config = dict(
    num_hidden_layers=11,
    hidden_size=256,
    num_attention_heads=4,
    num_key_value_heads=4,
    head_dim=64,
    intermediate_size=704,
    vocab_size=2397,
    hidden_act='swiglu',
    norm='rmsnorm',
    norm_place='pre',
    norm_eps=1e-06,
    positions='learned+rope',
    rope_theta=1000000.0,
    rope_fraction=1.0,
    qk_norm=False,
    attn_scale=0.125,
    bias='none',
    tie_word_embeddings=False,
    parallel_block=True,
    init='trunc',
    init_std_qkv=0.0328,
    init_std_o=0.0328,
    init_std_up=0.0328,
    init_std_down=0.0,
    optimizer='muon_variant',
    learning_rate=0.00236,
    lr_mult_o=4.0,
    beta1=0.9,
    lr_head=0.00432,
    max_grad_norm=1.0,
    warmup_steps=200,
    schedule='cos',
    final_lr_fraction=0.1,
    batch_tokens=32768,
    max_seq_len=1024,
    doc_mask=True,
    train_tokens=170900000,
    max_steps=5216,
    dataset='wikipedia_en',
)
Each number is 128 + 24 x the weight over its row's rms, rounded and kept within 0 to 255. Layers, rows and columns count from 0. Numbers have three digits each. The size before them is the row's rms in percent of the matrix's.

# v: layer 4 attention value, 256x256, rms 0.0603, rows 20-127, columns 160-191
# o: layer 4 attention output (transposed), 256x256, rms 0.195, rows 20-127, columns 160-191
# q: layer 4 attention query, 256x256, rms 0.0591, rows 64-135, columns 160-191
# k: layer 4 attention key, 256x256, rms 0.0612, rows 64-135, columns 160-191
v20 105:121108127123101131105134116147115111103137140168133120214150132129143120091080094167135116137143
o20 098:155137130114150146168134143167166148152107159097151147100093114142102125187137120127156126130124
v21 108:125136094121120096134158077123106133084135110105107084102176133142136134133127116124122169104111
o21 098:126101133123155116190087126128116134134100179127112173171112136150144144144079121133103146147125
v22 105:133130117152121135110142124138131107091107072075130141119121114165137125195137115134074107108134
o22 101:154139143147151114148127135094150126108122113104140154157131185094098121101142131140114142142106
v23 108:135140130171154141119135084139175103097150183119160127066116081114163123168139112108133140129154
o23 103:124178130160111081112150130093113128171079135153102074169130154120120142124149161132150108124097
v24 100:117131117164139149088166173135094150158124118102098089177119102161102107128148138093121153161107
o24 099:101113124123129090140132137102120108130139119089155154121099143109115119102107132108153127126112
v25 111:130102148077132146152172139158124132173113141111127172118131120113141124133175144073114189140151
o25 103:112134096209125091140099123131126149143109161145140109168141129121150126143127137125173140121118
v26 105:127150112126127122118160120144111133124164132120151130146128140134109150107149055138123133077092
o26 101:122159196089130119091128121125140156162120130113131148097166169108120102113134125122120106142123
v27 108:050093164090107132145118166098116140135149120115142144155161100099126118098156070134136149164125
o27 098:148160136148097118119134081114145081146141138160124120111084144111131106133114103115160136119141
v28 109:120084132143118116096167114105104120094115149119131140121121100161122130151082103107100131162123
o28 101:115127114158179129127145093107114086107121105156114076116130104139185156122144142106128107155133
v29 102:097192139139085132110145093134137143161119143139159122108094116153110120125111099177094160108135
o29 096:114092155127110146116154143093087088062119132124130130115135117119142134129111167125152108128130
v30 104:157109128107170132078098118102192135114141120107124158141126107130131089118105098135140118159144
o30 097:120113122165094083139110131163096159149109092131097109127129142157158142140115115128125139104094
v31 107:096122086135135140160122159141117127158113132181121127144106122179104134137106097120102126106105
o31 104:134155112142145133147118119134153130102126153118123104169156111096108102104116126116138162143120
v32 107:133130124099159150147167158137140178083151134128091102138109104113176144079111127164111141095126
o32 100:085119112136164126090106104109083113163096101133179149149141132133149135142128126113107103140128
v33 106:150164148121181125144125138122163162125058149105150088145121143149161107141135069109127112152105
o33 102:121098113177092137111164129144130095150161158132117105150085125132130115086149148138118183125173
v34 106:149099156118096136126109150148145163098146127128110195059160127143134122097074065151145135154089
o34 100:128152132099112129108115116122171102163128152107147131115084146107106151133142135139129122150151
v35 109:120140150136173106138175117112158104151118077151138129108125125172167107070107120123109120137145
o35 103:119145095150131147123136141119123140114122102135121139114157068145126137151096142134134144137118
v36 112:145150179142158174159103118097127092099139110164168088125123135113125155124149148163107093127130
o36 105:132086094080073129123153118164089154130157169157071128128141152176167141121139133094141112144128
v37 102:139082141102138097081132102150115141115217093102193143119128140153113116127133118078151153095120
o37 095:110161156147124111105105126091144144116080135145110091112164113083116127152099150167113144137135
v38 102:113151128149092104114128153136141106130162103141132101120159123151116145152134162061118164119144
o38 099:151145105120127117160096138127146134121081108140128139158125150154158118124085151134084097084124
v39 098:121097108119146098143099155149112105145111152156097113102111137155117101127138157123132140128110
o39 090:162098111107135116118108149121157132093144137119147143149147146141126125165175114082114137117125
v40 104:150139131180081111110159116111144151134145136140129132112114120121161121095106113166129110126147
o40 098:093102149071208114181133158148118116139102135150141119140113101172088137088136105099160161113118
v41 100:132117103144128137160142136136114114115137098121135103143107139115131077114122097119126138090084
o41 091:158136102125109143131137100138154111089107126146128114126172123152083130137145129136147113110089
v42 108:103170160136122132160126100153093140106110140109107140118134108092127133116185165084128102126142
o42 096:185124097075096132136118152134116164122155141102149119156135084164166108162107128121147133099094
v43 099:138126141095091158159157089146127154150170104141162094154089120096115173076153141132112144156179
o43 097:134141134183127124118127116120127127144099131145119144100128129178168109175121095087106129115115
v44 103:162109108125143154106193099150119131057113140161105151095144084087142144100160130118158115112128
o44 093:143147059131114141135147140136147113132127105092144103141139121139105146140116149125122131141140
v45 099:130122140103155149118114112156141114148163110161139095153151140149096119090165083124097153157107
o45 091:139089113117136133081122121155084149108121131107108133148127103144152135119147133116152138151112
v46 104:151159146076148097114169087092137103148118123087153159154085111144111125102140124136136110103119
o46 093:082104170130139118126128130153127174126173177153089149120132165114094102136119177153097113132131
v47 102:135127139079105135088106176127137138127173099136146128138154127159149137094077107136163113148160
o47 096:089135151138123167113102123167140091133144138152107091120125119125153142139156120174099138090129
v48 106:081186151103203123133176150139159111151144130107131140143150103134125129123120126135114118126145
o48 098:146093140116115129129122157147094079128117133150116151116154146089155115123114097138149141125113
v49 097:147161143132141149119125103126164149107124088152166113101145114125131115097133122095145126103134
o49 091:110095138138111120152105134136109147139131121141126118131126135142103128118147131104096140152096
v50 104:083084146162115132088135116149158135148118138115144122147083140168135150136137122144129130156141
o50 095:173094140130095165121126096127098092131127114103099118138119108114073128116130103126117148150074
v51 098:134076113138133105136089152147098101134121100124129123106079120084111129112122113136132136135188
o51 091:120157128121151127140107151136093167144116160126098079137164164089083142128144196136114059121103
v52 101:138156145115108122110136121130160127074102170133175151106138168103106137148143109110124097139142
o52 097:164101112127123160125116125157111147128145129173094140147078124143101141165174148169141142081117
v53 109:134126098117127123160149139144128128132119188114125119112116109109097144096159116145143088188084
o53 101:134114154114100147127122100101131139161097139147134143123150110176076108151132144102148113130140
v54 100:119133147123105115141111123126208076084120109130133111135131099109120133147172111135119139143142
o54 094:149164140130127123138164172152128112132138148118131126113130174120129145092127071113134142160134
v55 112:145083104163168118138136125118166144173153111120157158107117183172115156146138126121113133160128
o55 108:114139119065149107092157127115078105097142134129097105157111125133130134131133133115090151117151
v56 105:104161132136152127131157164115091124129111163119150137137178165078146127152136123149127162133109
o56 100:169147121109115140148138104115114190148123134115124112118116121118100127122143161093038112141179
v57 103:140146121174124111112145127112140125109133096108155112111156096112149152167151106147134103175150
o57 095:130110128108147121121152132156107096131106127120126153112101157149146121129103152139115096121155
v58 109:154119146128124121113164125128108121120150100128119106169144114078130108112155152100129152127134
o58 109:137148135099156135055141157142140152114112124117122155144122101172169134150124137148111130136122
v59 110:124123090115112144134120142106108079155114126101127095113098143150124108150104104093130092120128
o59 106:139080127087113131130088099172130123122158129138085155126155171139144149085110112190101152158157
v60 115:117152137103141060151099146122087107131148142129116123123155115155117126129117150160119063127132
o60 104:111151117110128142116102117164129149111183133108104104168108132174153137094148158152128119123155
v61 106:155126124184132110120140114136133138149119123126112117108099115106143151124187112096103135125132
o61 097:107157103114136118113129130120153106137119110152145163134166170144142164165142181118103129088151
v62 108:157108114128097112106109127126118108107124127115157132157165056125119139111163142121108145126107
o62 100:094120105134142101114154139136097096143128121106125099156131170153122137141130135141120086142115
v63 100:116124097132165121112141148174134136155138152150134130156154128151126103130124104084145168096105
o63 091:137144129159118102175126106118098169133138132119100139101131139121160118140159128178100111140138
q64 058:098111122113117115148156150061118069110099140168102138126143154114126112109124163177131122133117
k64 057:145116111127090131096087105161122122115110154085137107146136122113143158124129131052173177091123
q65 051:153107075127098120142094108128101109161126150122128084083095172137154137147122144124124137167104
k65 050:143110141135100138087160144112147118103133123108124147165139130089139143132113098134148094133131
q66 058:118128101118133120134146144063155127141141106127095095136141133153124167114135149149120155116147
k66 048:138146136122115138084170100166110106154114127138126137137128167142135129122149112138146128105144
q67 056:110123123103123148091092148154119101075120126132116099117109166118127123124131108142117162154133
k67 052:103143122160131119162155131130137139104109106129134110129130105102140111129141117091150124113145
q68 055:108121111131126077147126171109085164145138117128145123171088121116105131137127096145145151120135
k68 054:104119156126167171151079120147117100100155113118142137110167120120132121133099164096151156144115
q69 065:110150120113102077109138099086160105151129167132098120141082134147126131124128107102119122111120
k69 054:138169123164124125111116121141115167141101106159135160118123121120153141151146136139135152120096
q70 055:105130137102142135083096100134146066119111161102134099136104124108113127152145135150137104095128
k70 056:117185134126109102112149122165119121150134068143103127090142122106131130134124110131106142134113
q71 065:168094131132136131090108154194101160124120114140132107117142145100146123146143096160119133094139
k71 059:106105163103127125151102131135091087131159142163130127101146139137103095173105133131132148134094
q72 061:125145113131162144141138109136144136139077138106063174128104141175123142105119131117088113090135
k72 061:114104161124072090116104114110107129148138112134161129125120120113112094148069100134132110112141
q73 061:096095097111109092155139126101130109145106169141104095157119103215139092150142131120146167170156
k73 059:145148102109113072144121107114104111151123117167146149128134151092114168128119128133118116136163
q74 063:110137135123115155152075144150075114114143140104145122120136112167175127097108164132140139171176
k74 059:157102143135135138192138116118118107118156154142104125151099068122096135138106079105128112105136
q75 066:129132109123113153183146104143111112113133133117124118181147124165150064128169148120159159130115
k75 065:107139076146146113126158173087142133161134097199124104145117137118178181114147129115100151139137
q76 070:158081157098116085167152125126138172116140102122102147156106112092103166157124148129119100144094
k76 072:133169098161129121155142141125158170093114112110149118108149144138184164106152105112103120104111
q77 059:148101149161135094081120141156120085120142125159111123079108118106100136106112128149154089089115
k77 064:115112157119113149148152087164100127070139115110132145144149131153091089152099116155117104114129
q78 074:100121178133121127153162096095157158169119108121118151111120144089128179116123164145142083128106
k78 064:172117138167107087131122108168134124078110142159091105105139146081103120170110100153124127147149
q79 064:124133135154142146127130174079139061131145133116137070155142140148150114108111143137146165148110
k79 068:063102130113127187148134096115124110179132144138151136182137123115098130138112141111110122118117
q80 072:101129130156122117153145114093167159092149118130143124105151154049130159154132111128116113156119
k80 070:135151157143141128176159105133081170159106080059106186119151139157129128120103151112172112136138
q81 077:155161109140135147102152101098144096137122116158161094109080117101124108088144089149142140120112
k81 078:103118140075159163158114106166099078156156164124141137125102145122083116134103149135098154126111
q82 076:094144077138110179158105129116108092104114112090161122125137150148164114126136069134143134140117
k82 068:124177093148154103138153180114137100155123157135131112119103118124108164110203139079148088119126
q83 074:131120169087129109143093144132102184152149119157125131105152141117132144152119142105134153139171
k83 078:135153093133134088131140130145126114078107101096152144073152166128162129123130086137128125149105
q84 080:133134141113119146113106150123148104135179176131120152139096127153103103130120165122128167099164
k84 083:163135125151131098110117142134099125108129078145123107103126097139138130142134124138128128140077
q85 084:109118193121139096155156113114157147144113122125149152094127181106156146129089147139114123146155
k85 080:143151085140089134157121139118149136119125111130117159101138137098144079153087127141141123121125
q86 081:152117098154084128122135104112123140134141079171052115081096147111112120117095140126137120138140
k86 090:124096121111117105153118099148109080153104134107137119128132110119127144100096119145091160158149
q87 096:153139096141158142088122133070116117121121067133097088164098129150130102134135113126149095134083
k87 085:106085124098137139130099142124141111122140138131143127136123113118096095106126171085169121124162
q88 081:126152098134116160159139101142135138115131133076108133142176108134092151166113104109097089107134
k88 104:150127133139118154128134137088120131139120111111135129108124155169178088136127106126111106135090
q89 093:116144122140107135133131132117108135139125124134116100141095119114117104131177103123143109130104
k89 094:120100145130152133103127133135141124150136135090122128172132107124097110153160155132091124116131
q90 117:124120116114182137127102131160094121160150100127112115134117126094150102136142145156128136129128
k90 123:151120099183156122092114140154103083155109151153146117115111122052123111143157125168119125091130
q91 119:096113149124162108130109146130120138116100133121116100126134139128140141121097118112147147170131
k91 116:133140109133115128141071125112125102128148113099115136126118130096144092117137114115104172099116
q92 136:132122130128159118112137122079144137138130144108168179137119125141144134106118130146107170118091
k92 113:087126136119182156088130141108114132174118167122160115068081151153122132106150168146145087116144
q93 107:109118116116184134113082128121120120148135150149125117142098141131119089136147155168125158159136
k93 147:146159112107125144147118115107117167125156149122114167082098156158109143146088127167105137121193
q94 145:133127142093145146120119147111132127154118121075141091095146108119159148087137136093131163112127
k94 146:079175110126130146156128089147169120109099139122111100148087062119159164125144138134111179090115
q95 147:171143123154111110134144136154160143162143087128113144115142125124136103084128160146103140134117
k95 143:113132115163105139113125095125101125166153140079146078084096150098140118095119129149137147096086
q96 150:110136114119176134135087154141139129130127157125142111152141143063113124128126117117130112068126
k96 150:110130123087130100106074159109127078113171115108154164145101141097098154121110147135131130072092
q97 153:114122113131151098129130122091136132123080109112133110076148091087072153100133090139110155116161
k97 146:118076096112148108120146117105188143116144131136112127123166118114131089132177088132130158106155
q98 146:139134146105095134138143134117134112118153136116127164129150130109117135132148109125117120147184
k98 144:127141145151119104137137092137110141126110133120088159126123171107157159085123126146123144122182
q99 155:116137118082101172162079193094142160117134125137149135094150096155102102114095119133146162143101
k99 150:149128129118093132143129109149191124116110123118137112125164125170151129134087108150113063115173
q100 150:094121112118141086103163149146065110108137107114118097132121160142096123146132150132132109066132
k100 146:111121116124151150112159126102106128116135187130123132105092118155143137157119089136122096131130
q101 151:130138153168126131104108121135081135108102103103160167123165154082149127121114123160114137162098
k101 148:146160119100168199115118154145144148115127120139162132104119174132154128102106101128121131114152
q102 154:123116161147158110114153106132137120156150131079171103108136121148127107180091113134157174138165
k102 146:105135111112164130136118135118139129158134075093167109120152207146105106162158127128129122140187
q103 153:142115109109078114102159074112119152119123120114136146131139098137143109146146142145158167140140
k103 149:145088121145164153128127176132075131143130123127140136123124095165159123163168127140122137109105
q104 152:115118107118145138086145111101116101131071130124145127166134119122130067119113153120096112105116
k104 151:112167133138160123130147084095121123158144104134166108138133118067098128144141119139112111073121
q105 151:143137131113127183132170157139134112128168106114132117149127119142091120071155121161105136137167
k105 147:152113099125135122111165163112144155102168148126146139145145144110120143139099134157102111097155
q106 148:105119118148096199122169125107160158135130128152135102120144106076162140154146150111137127150071
k106 148:150110118145120135151113078131117159119148119105179190117094135168116104153161123111148164105139
q107 152:118131131175120096095134166117099124153136159137137148125117149126126101141168135107140149145079
k107 148:163102115142178114125125117133089125129108128142116086084129104149111134099102105124127109122117
q108 153:090148133145144150141142114111075157115116146131166078109145152099114101137144120116158140140139
k108 149:133131109093107189157146104126091127138121170111140116089144143148153124128107109126160171138103
q109 157:119142160134117124147131145140082088138126141121151115134150145130128105137139134104127123114109
k109 151:130130164118156138152142128122174191149122148127102119156100085132153116103107180068124118057134
q110 154:151106145144142145114114154090140131120155150084099080095174085123128153131166100148103156143133
k110 148:110132095148122131098113108101110144136070157131136131063164105118112143135136116111131120141164
q111 155:106145126151108122140126087159131108129133143156157177141129078089139164148115178144135144127106
k111 151:132158132096118094144120148147149147120119128149182140121154141165145125146125141146107115115121
q112 153:127136157134167138118111150158129135129148120124122135076126088123150108144125133136137150146129
k112 146:110148102143138130109109101192144127180133101142092120138143179110179176120116113175157140151104
q113 151:051135145094107106171096112100121110154087120142140175128115137154127153140098121170103127113155
k113 146:096132120100122139155181129089129154130107121132084160099131125105135144116126116129117101133154
q114 156:118139099069112118138105102094140106136136138144119129120111099138076095145083077091124151128130
k114 153:138135103094166114146117120164144114119151070156110155180127112100088093130117128107198163172145
q115 150:103122168127169130089166129133163089100134165107099097116106091176166122156088150128146106134093
k115 152:117128109125139141094084103130140107121154172089067131072109098122196112179138105153159084140094
q116 151:134144165157110102119134118105161093085115154147164146117092098076125146105152128095097105140153
k116 150:125117142102119111112163137105154094169093107146145140141101150106152157145160088121132093135145
q117 155:123095106184148163170135086140126151104093103136113129159107152099130111170104105139135136132156
k117 150:103111116170139105133152124121141076119107128137137093086152120108129146137145135144129161137117
q118 157:129124112136179101143131155139104112152107112105138147157131132117123116066109120138155077127163
k118 151:153066131152123086125151125120183117105156157089174097133112119160155150125136147154123069130124
q119 151:132148152152119126085175181145133144135128136167124147141135155146130173156143112140124152129116
k119 145:177131125154109154120135147120102146130124111126085123144122173134110116121130160119094117117113
q120 144:097106126110097132141150147147125098103148122127159119171117135115084168155087193131109156099133
k120 143:122144137136118143155128162133101118131134145157175114074140159137075134163112148109132094105094
q121 150:144137121154162127130131118123102139107132136128154117124115125139121155144139111118160173137135
k121 145:135094098094141109123109096151098079111134131151131139096133097179077149127104097120085128088117
q122 151:110122090113158113163124114145114116108139127106115153118147132123154158110115188093159099087192
k122 148:147109130123137100141122113140084156116121191128141089128147159186161080163143124151162117163124
q123 144:107106096107115123144121129122125143130128123110123145142134139110088111123093119094153114118194
k123 144:123159141165129142160161158156137161080137156137136112139115138076115102112097154142102141169134
q124 147:149121132105125105128148144119127123124128087104140122124124185124126119106128138127133118120136
k124 146:143119170128145105084136152148126098130153103125194133119101148137152144144113137154111192127130
q125 149:118169138124143134139126080158111136140151110140131102120131193158124159140141112166122152155094
k125 148:126102155122135126130118129167171130142148165130163139066122148115157138131146142115102154185118
q126 148:122103119125163133164145101150143129171137105121159130128119103125134117125131139125099153164134
k126 147:139143124140128141194123173123135139113114087122124159165131119139167140103079137148145105114108
q127 151:137118138123160162110136090105150122135127100161115131117146094132174114159125156116159152129120
k127 144:126138120139155121149143136084069139129099100102130106116137123149112138151155161132112120138128
v64 103:125170122108115127121122139110158111174133130089084123107101141132127121081147123165136137154122
o64 109:076101161092112116131152157175153174145151149135103109077114106123100142125133124157124114148105
v65 108:151147166109094098110135153125123109101147196141136144141142147093142153156137128149175084145116
o65 111:125118153123168120133145162145116091148144140097087134111098150123105087116094112124139128124099
v66 109:120133131152153100101138157152091134148160128109112150136172138092124117148181115153159111133122
o66 107:103107102137104159117107093139133134171138119166155142142122112138171130108122124100143127152120
v67 105:152080200128147115137111095099124122114167164121078135106140092145158121146145144100135180117142
o67 103:120146056157098145147155130099132088143116181105167118168138158166168136077146137117177100114144
v68 105:100103149151133102137114156179132157097111091168134158121136148125118122155135116101100145150112
o68 110:170176144130149141108159128116158103163103155122124124138103129086131142123103144136153139150145
v69 108:149186151161096109102164124115140097129159108127167150103087115141142114149111130116149178151134
o69 110:097101085114137120145120111115154114082134136143083124163173125122154106101191145122113111132130
v70 109:098107121125134087159123214114137107103125120093100152089163085133141079130156103154102159150113
o70 107:126122157146089191086115098113158160155152121134099075142122159136173127099125129114125127118158
v71 108:116145135173115080103139179144154118100159150145161137124143130159115122128108138108130142134101
o71 109:116123135124161122145126139173123140111119106137089156101119133116113113139136115149126147101088
v72 105:092166116140130100126172140115124107162114132086143156122130152136151171097117125100130164159132
o72 106:110144128117123172138138118132118177141152143140107130127175112085119140131112136101087121111097
v73 104:089156132081132120135153190181114111129147135150125133140115175123087114116130138118140148138130
o73 103:129130159130107129114140091140149136133086112132123145138110103148142105172137133139101135097087
v74 103:157176138116113144135157109100093137159125114125140147145134156163155132116107141129131130151116
o74 105:093138130134116095135164150167146143135147139103121112093083127104103121147113106104139146117153
v75 113:121137167123140127154140130130118154143143111099128153117097136122166101121144132135159139106133
o75 121:132111115169104141106124130125132117157157114171112125142084144126146098084114099181140118093133
v76 104:148129191171130124124103169129117155191090161104094161111174074125137128088137110147167116097070
o76 109:143114093133091129152115088136122124124130081170154111111073105136167137161168130107081178146132
v77 107:131111083094120123127145083101125088129150116142091146116097134077090143105146125131140129156114
o77 110:138142127115064111118183155123141152116167124127099114141136123141160148135144133125092102165133
v78 106:105100129118154119115140148177157125125126120095146162111168097105125153160078086114095130115150
o78 109:151142097133146130166160115126097128095127111148142126173130104149131158154172146125167130131136
v79 107:111155115159094158099178134124124104171117147181157135149109173143103105093108103110126113071118
o79 108:083110114106127083154114116131112152143123092115125149094160152153136146145097153132117102157152
v80 108:148112120082119123122141140174113154085132145147137127090128142108105084150094148131112117101105
o80 114:131124143136120098130127140084139092134101096138099129163113126137111132097081140125099152140136
v81 106:103125045188115095139117106152090136135117130156101147107098129089131140154167145121119137111146
o81 110:129145122090111145101144107130114131137102104140109117126116154135129138112083111125145127157090
v82 107:090136085145182119158117147132174124144149130140119133125175126147108102165076121101077145136135
o82 110:136110145153088120105139147104129150105107106080082159141132122126132107107168154130134134133131
v83 106:102114145102109138156170143159147111121145126115113132163086128118161132108119108100111132112157
o83 109:141124125147135151114150119128126109120113135102153119126123138108084154123134126143155125088068
v84 104:149116139139187102140084121133108159137119153144136181160120146144156167144121118155160147127113
o84 108:118164113144120135125184127148168138102168136123110127154102133085147093138126117146092113136122
v85 112:112129147101146116072118138129115138104109135138171129104101144139128127139121126137093169107111
o85 111:140127167144135129157149107093123131112088127117130143152045117106129125111137148139136114124147
v86 105:148131150132154110174125158131116135192115095134167123113142136164128162092180141111183111135137
o86 110:137105145089145129139126127113131096139091109093124116121167152125116080141098152110144121126102
v87 107:104110114151135153158114147120160159153149098138149107148103164170124168129103164126152118131110
o87 107:093189129093140117170103144128085153117129146130134195106130128140119148114128094154105127120086
v88 104:148095183123114126167082136073091114105145052122136113103131124160173122060146100122089119151135
o88 109:080133132102141105108139110135150170146095162113160096151084146123103135153137126156153195126138
v89 103:141117143121124160092164133082101103138159113079124153097110133147097100123126147136124108150140
o89 105:146146137118123151127093131171136108104104156096128105145139091136128114140117111133127140081114
v90 101:116078123095106165111113102104094148116102106120122154118123095138128108109095101119118125162093
o90 106:139154145133119085152153124140134113114115121159108174122160164113176131137116110130129119103136
v91 108:147108149142141119147137128169156137119114123136158095088075157139095140168097113112120116114105
o91 113:147121109100140127071129131113123123118113126114083121130120101169124148127101135150168141131156
v92 104:088106136129162134129144146063138118106134102128125087173150114106119124153116133116139109135152
o92 108:166122144169164174144138139144132109110120138117120143132122145109128160132120145125189128137131
v93 107:125170153079146123094136119156135118085110108119099125146105116177127086142118145132159102127139
o93 110:168116113147119135088140089106086129123133142141150102119113105153129101128146138130115144147143
v94 100:140120116133153109076148131095107123165115106127149117130116113126133107128127115110122095163124
o94 102:161154148154163150164161130134158111165179157144151081118145108121177173116141124158131151111120
v95 103:109146133180095120123083132146092137131114109105125101141173103072107133150147097154135134112111
o95 110:109122097124122147128150104143166135127128143164147177118096151132128105110102113125102128113160
v96 107:119090132134146115163125152127114133153128103186118104076135135140132128105123120121132150160119
o96 107:124135054109113128170091159084108155110162130085181115116136095132158105136145157145120142125119
v97 112:123171175111101188113148127139132101171142113118100118132155105150124121129124134158128104120124
o97 112:117105099136136155110152141121123117099090126127142160132136130101124140136138119085144140133111
v98 110:121080123147133124142218075133132173118133175126101145140152112100115121166120126166145144119132
o98 112:137184116126165127155085148138139122162128077118132124117159120108145100123114135143129139126135
v99 110:169134155120171136130137096157105116106139106107095131124168166109119141120112122136156084103126
o99 113:119162134117131117169124137129139116152149098147139151162118131117136170153140120146127105151183
v100 105:152126148176154146072148123133112116187136108088116136162141136119123127153142126099135090123107
o100 108:101131126117124123137172131150148129130142110126113129122136109100126142122127107161150148106123
v101 107:133131158132130110115156127105096110119188136123127128136118132078137102155092100079095123092094
o101 110:108110102186146148145115124100136140148088101128127137111117132140158157141108126152148097134164
v102 110:150116168137133118101164106124130143123093117125091119135131126127097069096129117142109111141134
o102 116:125121067160087170113127142102110123184143110147133114108088124158192121139170167131124118152112
v103 108:107104150119115084135147122135132129131142123093117147111110111117147082149108158125150132134122
o103 107:151119103101139116151119166141121135155099118136141127170087140115131126131137147132128124111140
v104 107:157141086131115158115153159140120094132107135121150146126159085143131118166112145093124146126137
o104 110:139153134149101114099121114141087167142128128114113121133098144150144110144132135131152133113121
v105 107:117169130122120141125132160124109126098137133115162134076117152113111125141135152155111121185118
o105 114:122119176132122140121131091108108152114123102122123124121117114121138144115123091093172159093105
v106 108:115083134139125113156179115144124169134158162117133139162170135115155116161146124166146111124132
o106 112:170147156128130119148144155102155125149108097127114129128114087099128126090125132150103177142110
v107 107:122091152099103085144109154137133141143178158125075140150122124140133112122143140114134123184105
o107 107:142090072199117162152156149130083143150138174129129141116144152112130118142137124121084127119118
v108 111:158156133148125115128118138138155104119134171144117126141159156116163130123092132104071102131126
o108 113:137130094122119138105175080123120135135115128114125165139120097148069124129100096175131122153085
v109 103:175143114091146098116141107129124104128109116159087141102129135114127111120151196140106089155133
o109 106:136114085148160084133093150104115147163135134101153088152131152124136141161124081124120113156166
v110 101:077130128151157147125138145134106128084145095148112107111146132105118139157101164115164106101114
o110 105:151135080127071134112121136133112104116111118124165145174134146150116168126161122145120124136104
v111 105:138125096162118146144127097067128139153118125134129128106139109128148145137140151153135113147127
o111 105:079097113112144124100145174124169147101106096182156121162151138128142142114087125124125126132144
v112 102:122102154139133151107133116141098139147147118117125117127147118101135112146121166131130130142126
o112 106:155130138118117135160164156131120140141146130103159127159124133129128115113109075138092136141133
v113 106:132123149155118134142147126121099125108156127150143120145099099115124185133137096121185130143118
o113 105:113105064134094149121157099143136135116129087119088122093130112104100146156161105128108102126160
v114 107:133141168130180145153101149137101147123159152173117118106133133110127109086174112148140147143151
o114 110:102109095124127134128136148115149131132154146128132161176116150122138117130091102107097081170129
v115 110:120106116171133132148152124134174128187095117137126121099114124158091116155125118137123123110157
o115 111:095145130126098133117106121095106148126104137163153145142093111135137107148144176132115130122126
v116 110:102141127136118118116082140152142142171142214156120091140133200153101109134093118132111148105129
o116 114:135112133064093178133160121130130127118169103128111151102078083114118137122153128131151130122093
v117 104:141092133111139181138123094120088140089114139138192120134184141062143126097106146163143130093156
o117 107:149118094138099096170109099118158129142169122088104119158113124159114154155152114135151125131138
v118 106:142122131143145126119124169098140129116147120171112121140091137159134176122133125164159118139117
o118 110:089146089137136158137170127142129141099094158108118078138196124111116144127138093128104134143135
v119 115:106144139122169146183110112092095118124079106106081138100111075113137125122158164131162114137159
o119 115:118126149160134104122113137117156089142130134133168123155118171098156139126105084123123127154146
v120 107:112118131158165116122141079125135112093117128146116128117120127150143165124108134193133097131117
o120 112:173123079136139146134114137141124143108141136132144096156143120152127113158106164093148113134141
v121 108:125160124117131108144091128104108145127144147128202103119120147124123120090117102099134091138139
o121 111:151131125098134097092107135124148132105100133130108126130116151157135150155129117158156141118103
v122 106:121132119086118122134126152167116113187151093108113171101177130148123123104134138154115121155125
o122 112:131119128139080123129126145080132122151101161160105081134126095127122148130128122081135120102150
v123 105:138137160133102106130140134048118154136106138128122098147128138144142174174139060170163112139150
o123 108:145112132174116139106136129129131168153131149078144125128098090082129112142119126134118122114120
v124 108:112141148129129120126179167123139095115084171089134134127123165126062127131110108118145114109133
o124 108:170117091129136113169143102136130115139188142098111141115095090113087162145106110109143149150106
v125 111:124115164132152140108168194098117121123139115132106161136145098115150119148140128146120120148093
o125 113:127124133129120109135101127120143119149106105122111069131080128129171123143128130099167115142111
v126 105:112125129141100118162148155114134154110130160167150134115131107141079108169098123153172127118125
o126 108:118140137119128104138144117154107135120124125125097151118093148158199174135125178145111156144130
v127 108:162138127116122143139148125112119158142112132143163067125157149085139101130118146087106176129160
o127 111:111107115140132153125153137106129112171125121103083103115129104134121144113115130141146122143154
q128 067:115156146113106091094109146110065125120108120091154125116101148112133117112111134152126144101151
k128 069:111124126138115137125135115107141108123107152122115115139139143081134107136180161135091084123130
q129 066:146123123142130109179151123138174147111097164152159115147138176104138142093167105137114158120138
k129 064:122147134146117110117078117099109185132136131117145137094101120121143137130141187113150148139132
q130 075:131169101119137131156105108108187106125087117126111137129099136132122132119143137160132142129110
k130 069:126111165072101164145162130087109116148097154139094101111108116115079127101104064140150119153119
q131 066:143118116098134162087116137122184132108117144125160140131173138099103105127122124139119091138088
k131 073:138152159138121155069114143119131116098119125106121139090123156151139144108116159124122115093153
q132 081:156101071180093102113142145169123091131160120144146088170127144124162154139115158106137113130140
k132 074:112138146153144092162095110135120140108173099152126143127149117109112132136142164135172137139118
q133 077:156121113109135147098130143148105088140133122157118120144111144156123140129116135149090121123151
k133 087:128146143112118160185167136108134124123134119106098134142168142099119132140122115158144106152127
q134 080:103097120113129129182144101110091164126129122095111122120101131166134147109120116116139090136132
k134 071:102155105173095135094144143110101117127095130108100115111179113112177119131141106106103151130105
q135 083:169158146111123120131132104110123123101154137130099141167127094096142134115121122137131101131145
k135 096:112132119172130143113127105130138171133119098100138107159094088189148110122147150100137156138146